config.toml
num_hidden_layers = 9
hidden_size = 576
norm = "layernorm"
positions = "alibi"
init_std_up = 0.0207
lr_mult_qkv = 0.5
Each number is 128 + 32 x the weight over its row's rms, rounded and kept within 0 to 255. Layers, rows and columns count from 0. Numbers have three digits each. The size before them is the row's rms in percent of the matrix's.

# down: layer 2 MLP down (transposed), 2304x576, rms 0.0152, rows 677-718, columns 504-575
# up: layer 2 MLP up, 2304x576, rms 0.0287, rows 678-719, columns 504-575
down677 093:153142146119165110131178158142099056072135089132106096147114089161111037131053143072150107123149127130174104126197156070106149128150145143155113146128178133132183120160063207165072123132118104180180130129157100152129
up678 105:117107083103076183141140063147185150128132088156111127085106151150143193161101111140136115089067143119088123158196129134096175135115151134171095094092095141076147146106086119098091094148153083074171145130167176108067
down678 113:126090140131146112172124138122197094125112103171150099158128060129129163140091123106138119138109181153116134163166159100125171152141125147131125152098144146124135115162091080129114034123095130165155175208112192149129
up679 102:133148171135135082147174126143137104144111136096178084071179189126126187091136143062143121137080083090166107135106153088098131096114092160141113136123125136075113097153094089205098125150187134150137103134150063109144
down679 106:092148122171138161154066136168145147108127129174119113204138125140112130084144115113128113132130087154125136108117094179096125154234137095072176130059134157086102072052135165149076147121182149141159141162194156125151
up680 106:121112151143115160138078120143166146081111142145151135109107132149109142158071119185169144120096172128190149166109133131106132169132133151085149119063111087133113147151154194110132048092171088157157171131138122165132
down680 113:129117180109154157143103140132137159104185143144073120137143136172134140097139132121105149141152109074191086166131133071124165131143130156154152146145123097167128179107122137102128102080099195152122083143090149136099
up681 109:167119128155128118228087137101100150161149137139123081147128120169110161140147097081166135123142125122098118104096117175098221086134127143169086116144087145157077101168101160166109182131138124178139105063129112143151
down681 115:148135097108080125132139099134130156064113143141122130139096134130136133077117128134151121155113115072172131138135173168116158055149130136107161083105077152105177082105148126111130169128187129190093081190118113115159
up682 097:135105118110097078187186104135050061140096102076165106118183122114125197147117167140130190091113188138110119124121155118164167173145181188175138081121120129184103139141160157107078047099103081147080149088133075179141
down682 109:113107108117133115153122167146153167144145102119108200201110179128104120160129125127117113129103108092218113127135136163157080138133134083124084109151197148047119050082116114172077143165084141095160133168138126116148
up683 094:132072101150134121142202132152060078125125164121126088066130086151130194075071083129115126130086143084115169130182215120102081143128153172116048135173149141183122177114146145100163159103180118085147097171096082120185
down683 087:090139120139127083136078145101187161144110137053116093140110109097180164143163184113168128142122098142111139107159102138102141083161129123172132177119115148144157147128081078158120131121138145131140117162174148137085
up684 099:109132147146143112178086131118129151047145140099090124164135111154161114110138116205165101060123126143221177188130077098147095183146180140135075082124108138181121141088114130140086133124186130086117105123096164096108
down684 090:096111118060172141110081090119117111135126177161126133151116165114071148164147150108090141116110133127126103216154169128149080154105106157163097169154105131134133104122133111166158117130138105118128129078057158162119
up685 102:110114160136118132117163149147157112131167159134161150122112120133108168091136124103096130109152184145116134131093177223098093156076143113136132177181129121175063131114118092127078127046167157124178154091145096144127
down685 098:116160115174081115088059111095163155136138121068118101145133118099178122129131130183149091100111131138159148160173101136078135162126102089174148113075149195109189121086096170138121074096109117129129120147161158124072
up686 096:190107131134133122139086145090131084160162111157150140120150082126179102105105186134137162058141194114104142140161093173125124133139093128105118109138127145167124102112119147137126092116132089111167135168142105124096
down686 104:149116111110127163141139154100109093124126140127161175125140187127122115155121129109095122102128133058127149135143144099131062115085083187095139046161165140082147036137120174140069121147128117112132151203134087111219
up687 099:205175113174053132106127165117131140154133108104105103112135099128195153112117078122132170148133134158183189159107038141096099140171128195138101178106138120129124152094060162142100138137125094135096135160171120108116
down687 091:117136166147152111142065151113140119086139115138164130101070103099076126146123107090126127109071080101143113176160154081050127093137153139092148135082137125164108076114204112124088150135074137111106172101112132161123
up688 095:080158142109089130154110096122144099121105166139123149092133161119120147157128036127154122094122169134151090110123089197123095128142107133131121165076151122155151081131168083152149087096118122185101139165223084128122
down688 097:121111085121127065118124165098141137118112105145089133182074076132102059151168133167161059133133120118076172155099124109177101121143137089136123122143099200114115171119189148153109105162095089177126145056154124104079
up689 104:126100116099073126108161132129141106159119126175099051101120100181114137112069159162162105114115154115130082139064115102051078099104167111119162178088118202105160139164099180149057172148196074095122147086130163093065
down689 103:100105126119088128002119115120123103167146137082016175149153151101140160159127169146103133116147133129137105142137139079127114093122065102174176094150126182148128139138154114140104102111146150136156121135127137136053
up690 098:116162154132094128142147158142126120143111084121130156132111075102075123118102170143147063112105134110179140060115116124125127146110155185110130050175149116121174103157157129148106074146158149115127129159144112081178
down690 095:152186175142079126098056099117177099062119096155092170132129156161059124132077115118144091127131146049096156122161133142079189108096068098133134129119119073127093151115133107125150118190028112155113114134086126120123
up691 097:223158077180118105137119120137139140126084185147159139154192142133136186094116080120154135108107141119178137133175060094157161114116132155126183071132127127130074133081139118132124114176160120172181106127141046091110
down691 092:182161130139176100110121147162129110100100150145135084073155155094120143071094094114173105140143074139148092124124117166186117081131130150142135150124116099126081126103127188073122076164145146146126133101143148127092
up692 103:104083079144150162149142120116113163140076134132030087171100114164079147141103140118166134069148152108099102186139134160124183115147142139132060137136079114120135166111134169130155136179155101091095168134116091114101
down692 097:071099096141166100128147127148111126142132087100110166135089148136142114184159132203153042179120115183116126102071157125111103122134109139105161154126158123094158133116131113130087108130117128115130087135162161169088
up693 098:127060159126126121101104137129146150120124186125116121147122121118116120121081155172141181086114169134158126137137173129098129124088122140066078078118075112114143156130087087103118132184131109164104114081135124147124
down693 093:110107143124111144140158103098137121131124037129131133105115089180127130148059095132149130116145136033140132139163193142082111093098115136227146132128102058130064138140138108143061176133133119121119155076201108127103
up694 106:148137120176210102146099111051136110113146189106090111092159135123153169135138062143115131076077118130095118103142146198140156138100072157111097114136089157124018137072106109106094112161160078145098125091162114119087
down694 108:125199096171126129110115137179083151175095143135142129167132199144123113081119123075149147102148099042136144149086141123174138133180106118127137140139076157078092171092123168129146153119094136172134087178104106125144
up695 093:142220122183153107130128123116189208200161135131145144077147047107181144102118100131100055133124173170131100152152116190138131119141163144134119130083125113121121135147130149181107039105159067176112107103174113123104
down695 105:121100104110090112158127141165091162152134129117132177145147133170151126170129092109094119123114175162161138137128128093107103128148106120110135144118159143185068065031193142165106147137075156118156133132124123062181
up696 098:129106167135167125165124125150132156154114126082079058110133115142112147121065106093073121078124079127085162048142139146143079140037055098111071111110118132089111159097130154172104114110139117162150123141078129129069
down696 094:166090109135138137108143169176141148098102141120065162176048166092155116099108164147123132127075109071133096165147125102114137154140169108078114112141152110142118094204127154106130205125108176108134129111155152168132
up697 098:154118186130127135146159076118146166185149156113130091104120146119117162150154109104158134096136178139109129098111122219125129098083184124114104090141122169128106152103132118137111171170201142133093076172147129121110
down697 099:113052137101068126147097189130116146082165104141071144185119097168087129088146112157105151149061147078151136124148116139108116103136142087146141137129093096148166088125121090124135158130069101084143138136114102161068
up698 100:147049109124146103117172149109116093132098142091118147127102073173086170106106104116114137099176146126170109118105170124090130106113110179123119150092146128116095166116178139125068106166225108160187128070128123119133
down698 088:121182123136136134057109131082097112163117218121195092116125138196148129131141126176142137111215184087164113115118102130152189105131192140128132138068134073138181168133112163179168161147108078175164144128148072110108
up699 088:143085113156152144126113150114088141073120135131072134120130123172189150114134153112140144111077134062157187097113100101141164128141120175096143127158106123086181110057121136156128103141158121172163088093140155128158
down699 086:123102144136100126119131133087106116178146104138123064114137116132093158107167228141103089107182102151087112151109101130142139123113152153141144170130117116153212125137083113148148118089134130164090068124111122125163
up700 101:147117123152149215130154110150183129105167130097091093118120182168123206045164097122170132114131126110142133125166166141143104105129036072185112139111104161082122137105070138134078085086151068103130132114124134086183
down700 101:134137128141152165129132193048181122085146171084047085084099161136122131175176111165185117123177111150101142200162190135161138201186149102152166119139167132148128128120126130108130121092133147116145181138043122157135
up701 109:136099118153111105135153131186107109132112172096125142098173155150161189025126104098182112128112073160123102110161087103098120127105115134126148102127124150090067092136133131120069050138159119185147171150118107112127
down701 160:042142163112144165131147158181146143145110159158132137138149126122111163125142096159141128141081094092169097123120161103082147146154095119097180130107114182058071084068157176138083175118167112098163185125148126099149
up702 106:190088135145042108171145146186104169149104146163082150142149123083095160158036105095101099120057159104109113136207095111108103127134073171146077073100118109160114132065168155101136108145144136128105165123149143130085
down702 109:085154157108146173140146098140125131129094156105056166098168129048174130147104135163138131091159084100154064097189134114112174171123124134112147028142149094121196147138100148162127160101092200172120186083115115132113
up703 105:147166110079158213150185187153139162103071081174084093109104081201121128106069110079152101106140150141103142101134100123200153127164133104137145177144080150105109124102105202072101121132140064106112106118182135129053
down703 096:154144112165132108159083131103118134105136077104146130156124138192186093123134136146087100064118153100141128149155107182165186111151109129145078066173096044187077163117081173110153213123168129077130138151117120070086
up704 093:131082123157154120122121157105133110094085159172132108114104110173148107089169136138103148144148119128143127138154078133161138156146118156108117111100083115114198131115098057105119077063153080064150153106140194146157
down704 084:191110078065130151131173108139139099076171112103128173126093185180152112117091067186130137146139124106164113134145149147131093148098071096109119090109145088135164085130102112159118135080080162032155165107114079091111
up705 099:187167117163102147149103129165110124111132081135194160128174089156132110099134103123098073181120160140132098133102135175145098099075119130136089127128100095158170149098136124144120134122193034164069110070168083117143
down705 093:113097112133104040126079169145159164110143143081109127144204127129098160117073143144157119112049168179105105116087099103127125154127129116158132071138081136144144110130141132110160142138147123135124160100143147123090
up706 099:138133131103147158143156120163159128121174121110081144095145108170144163128086148054141085115129109126207107106103163108137152140129151142123062153174112069131138187139078198169150111129143137132145148071094150107027
down706 096:132124147126183092132118126170134145098176177129139104110121103156134106105110132180106148069114126096162172184111149137069123118129101124134132175141180194190120124173105150116131159077167162076191158178100113136125
up707 103:133176117157046131152143101142152088150129138140131155100168141181152150108133093167185046064178134141134178153088124136136167108116131175114163121180131105185100079133156113172155135087174126146093137079175116161124
down707 099:118180112070125101143110118136117086121166121110095124070196092099102191166086118099085173106067135107157164140138198146148158144191102160179117108134093145146110154074122154131101186134148142167119136102131126095161
up708 109:163075145169142142123081165141174100180122139140111123108200182139154210133144120197154128136139159105131100112119130186131093169101089104130078098110133182098082166158131134119133130134155103134150140105082119093177
down708 115:198111091157212146168162183131144104120110148144103103087111216145144083138109181103201177110123118112091127145141091124122154092105111121168162137160169139050132157101021091088141251126092122116094124006132091148113
up709 101:120119094133083078117102180113181058108127133184116174141139128103142104085101126143108123101099134106158059133143161126086148093132180176129112135156090164087153118090188126128060140071195048151112064154119111146137
down709 104:155136168181156160167089091079160185132133091130145073074114109141122107110141159161172101120165100096153087115171162068126119125140165214123166194123160177179134106052131147157143132075077151099119136085088157149072
up710 097:151142115191105109170176171187103143067108148112142094099119102148128161143127100113187161063057089139168097100146066072136125111136073157107082092116063122058140181138160137130118138195152072086162111106120142146142
down710 102:071189154072136175109126104109125179151140112141114133120127158103110136047133105123088196114140121137120091122171177161148162163171137103126085129142174097127136121118134087104078064116091111170113146206140077142086
up711 102:124124147177142087104146146133132109192124193171113083072072173081125148166118162137107118096154124114157086190143109165150130080127130123174114181134135155172099204131005109166151126062157121144142128153112133182086
down711 098:097104111161158104140113147139161120081184148108159170117142095161127085145116139095091118109152157087129167150118148127116091098133192148164138118159108085132051104083100151162127161145136090142151178159129170135104
up712 097:180127109112083151162107120130111087097184165033132145106141123117171139147114111114098141160148118105185088158131112115150079171114127144176142104146093134149183096049089132161146121111115137136099124124079051177116
down712 090:096116140133180118153150079120160139137093140104071054072153102139131181118205126170111124114165115146145136124093159080136113120135067104135156109091087109087121152164105146213067123166109164167118135135101093114184
up713 102:124094154123085183154096151133142161124138179146205103070088142102135146060139138068161127147055175107138105152131132166136157154143139117222119075111138086088026176153113168145141137142138139177181152061095100116097
down713 094:108141074096110139134154126122114109093124110122195170196090106154127137128114135133129145108121150207106151150115094146124132143133103183096115160102059129132163126124157131092152118134098106186089175181164107120128
up714 106:180112125184058130107067188124120138091075135136150114163157205144145144144065068149127126135131088099102132100154030138127148130152145105109140157146088081136054207131121153112091057156137062073130191151108095131085
down714 108:147090098129098125087136099162154075067135089059152123086150152123132170095136168109191095157137078099138165130182141071096168135161155133072173119148094100098153173124181165092156131141066125098106142117161049103099
up715 102:106095170198127163166141165145123083129132090088126161131141160124148109146104139131160104117147122137153160041092133132087135145188173156142114179096135133136105164122142162114113095136142085168051126113131084145105
down715 099:108075097143131118158168179155101157157101153140133101144113106159101180151143109119111078137064072115107098081082152165129136145139091135142200144108123138095155156133128134145125108108106162141090123088102148111166
up716 091:133129134088099154176100081147116118147132141096125136112144121133212156084124146098120136088139114115132146121117137190117087098141066130166108122121157161130108087105190167160083134127114121118122196141114091108113
down716 087:132122151133116144121075098161163127191091114128141141151114170055142172132138115093124142118122121132151192133191169114101060205078138104089112106101174128126088107096120125136105074184152113143147106127072120074111
up717 099:149087110117081100178085086144153096156135166142126188121149162116187127113129104106165104153076128114188108136179050107116152144130085104128130048156137108157087085107106152161141124203155098137110133139139128090113
down717 098:081110179133187059089156197074081142125138180146128236080081107078171103121118123115141126195123100180103111160138125066161127076170126096068122142136203148065101090126112125139146069100160163101108124130152137142160
up718 100:138121134188066134135161116107121149191116124097108104121134123159114180142076127180141152070139152082152128125145123140139093121145100119126125109141154160075073116128142138140113141213133127171106095133115128146070
down718 105:108149120115095172120086123139099131128155119167061144194083169073164071134198176120114189144157142153127132155161143154125176165098175088188167120141134120184171154134181123134078142139129165145130182099154102118124
up719 098:205187108139148110164115136141137080115154116099135131137119118146138102113149172099121134121058133152196185121177131199126081143118146128152162096169124075145103172110172140108131119159152128111168081104190169132152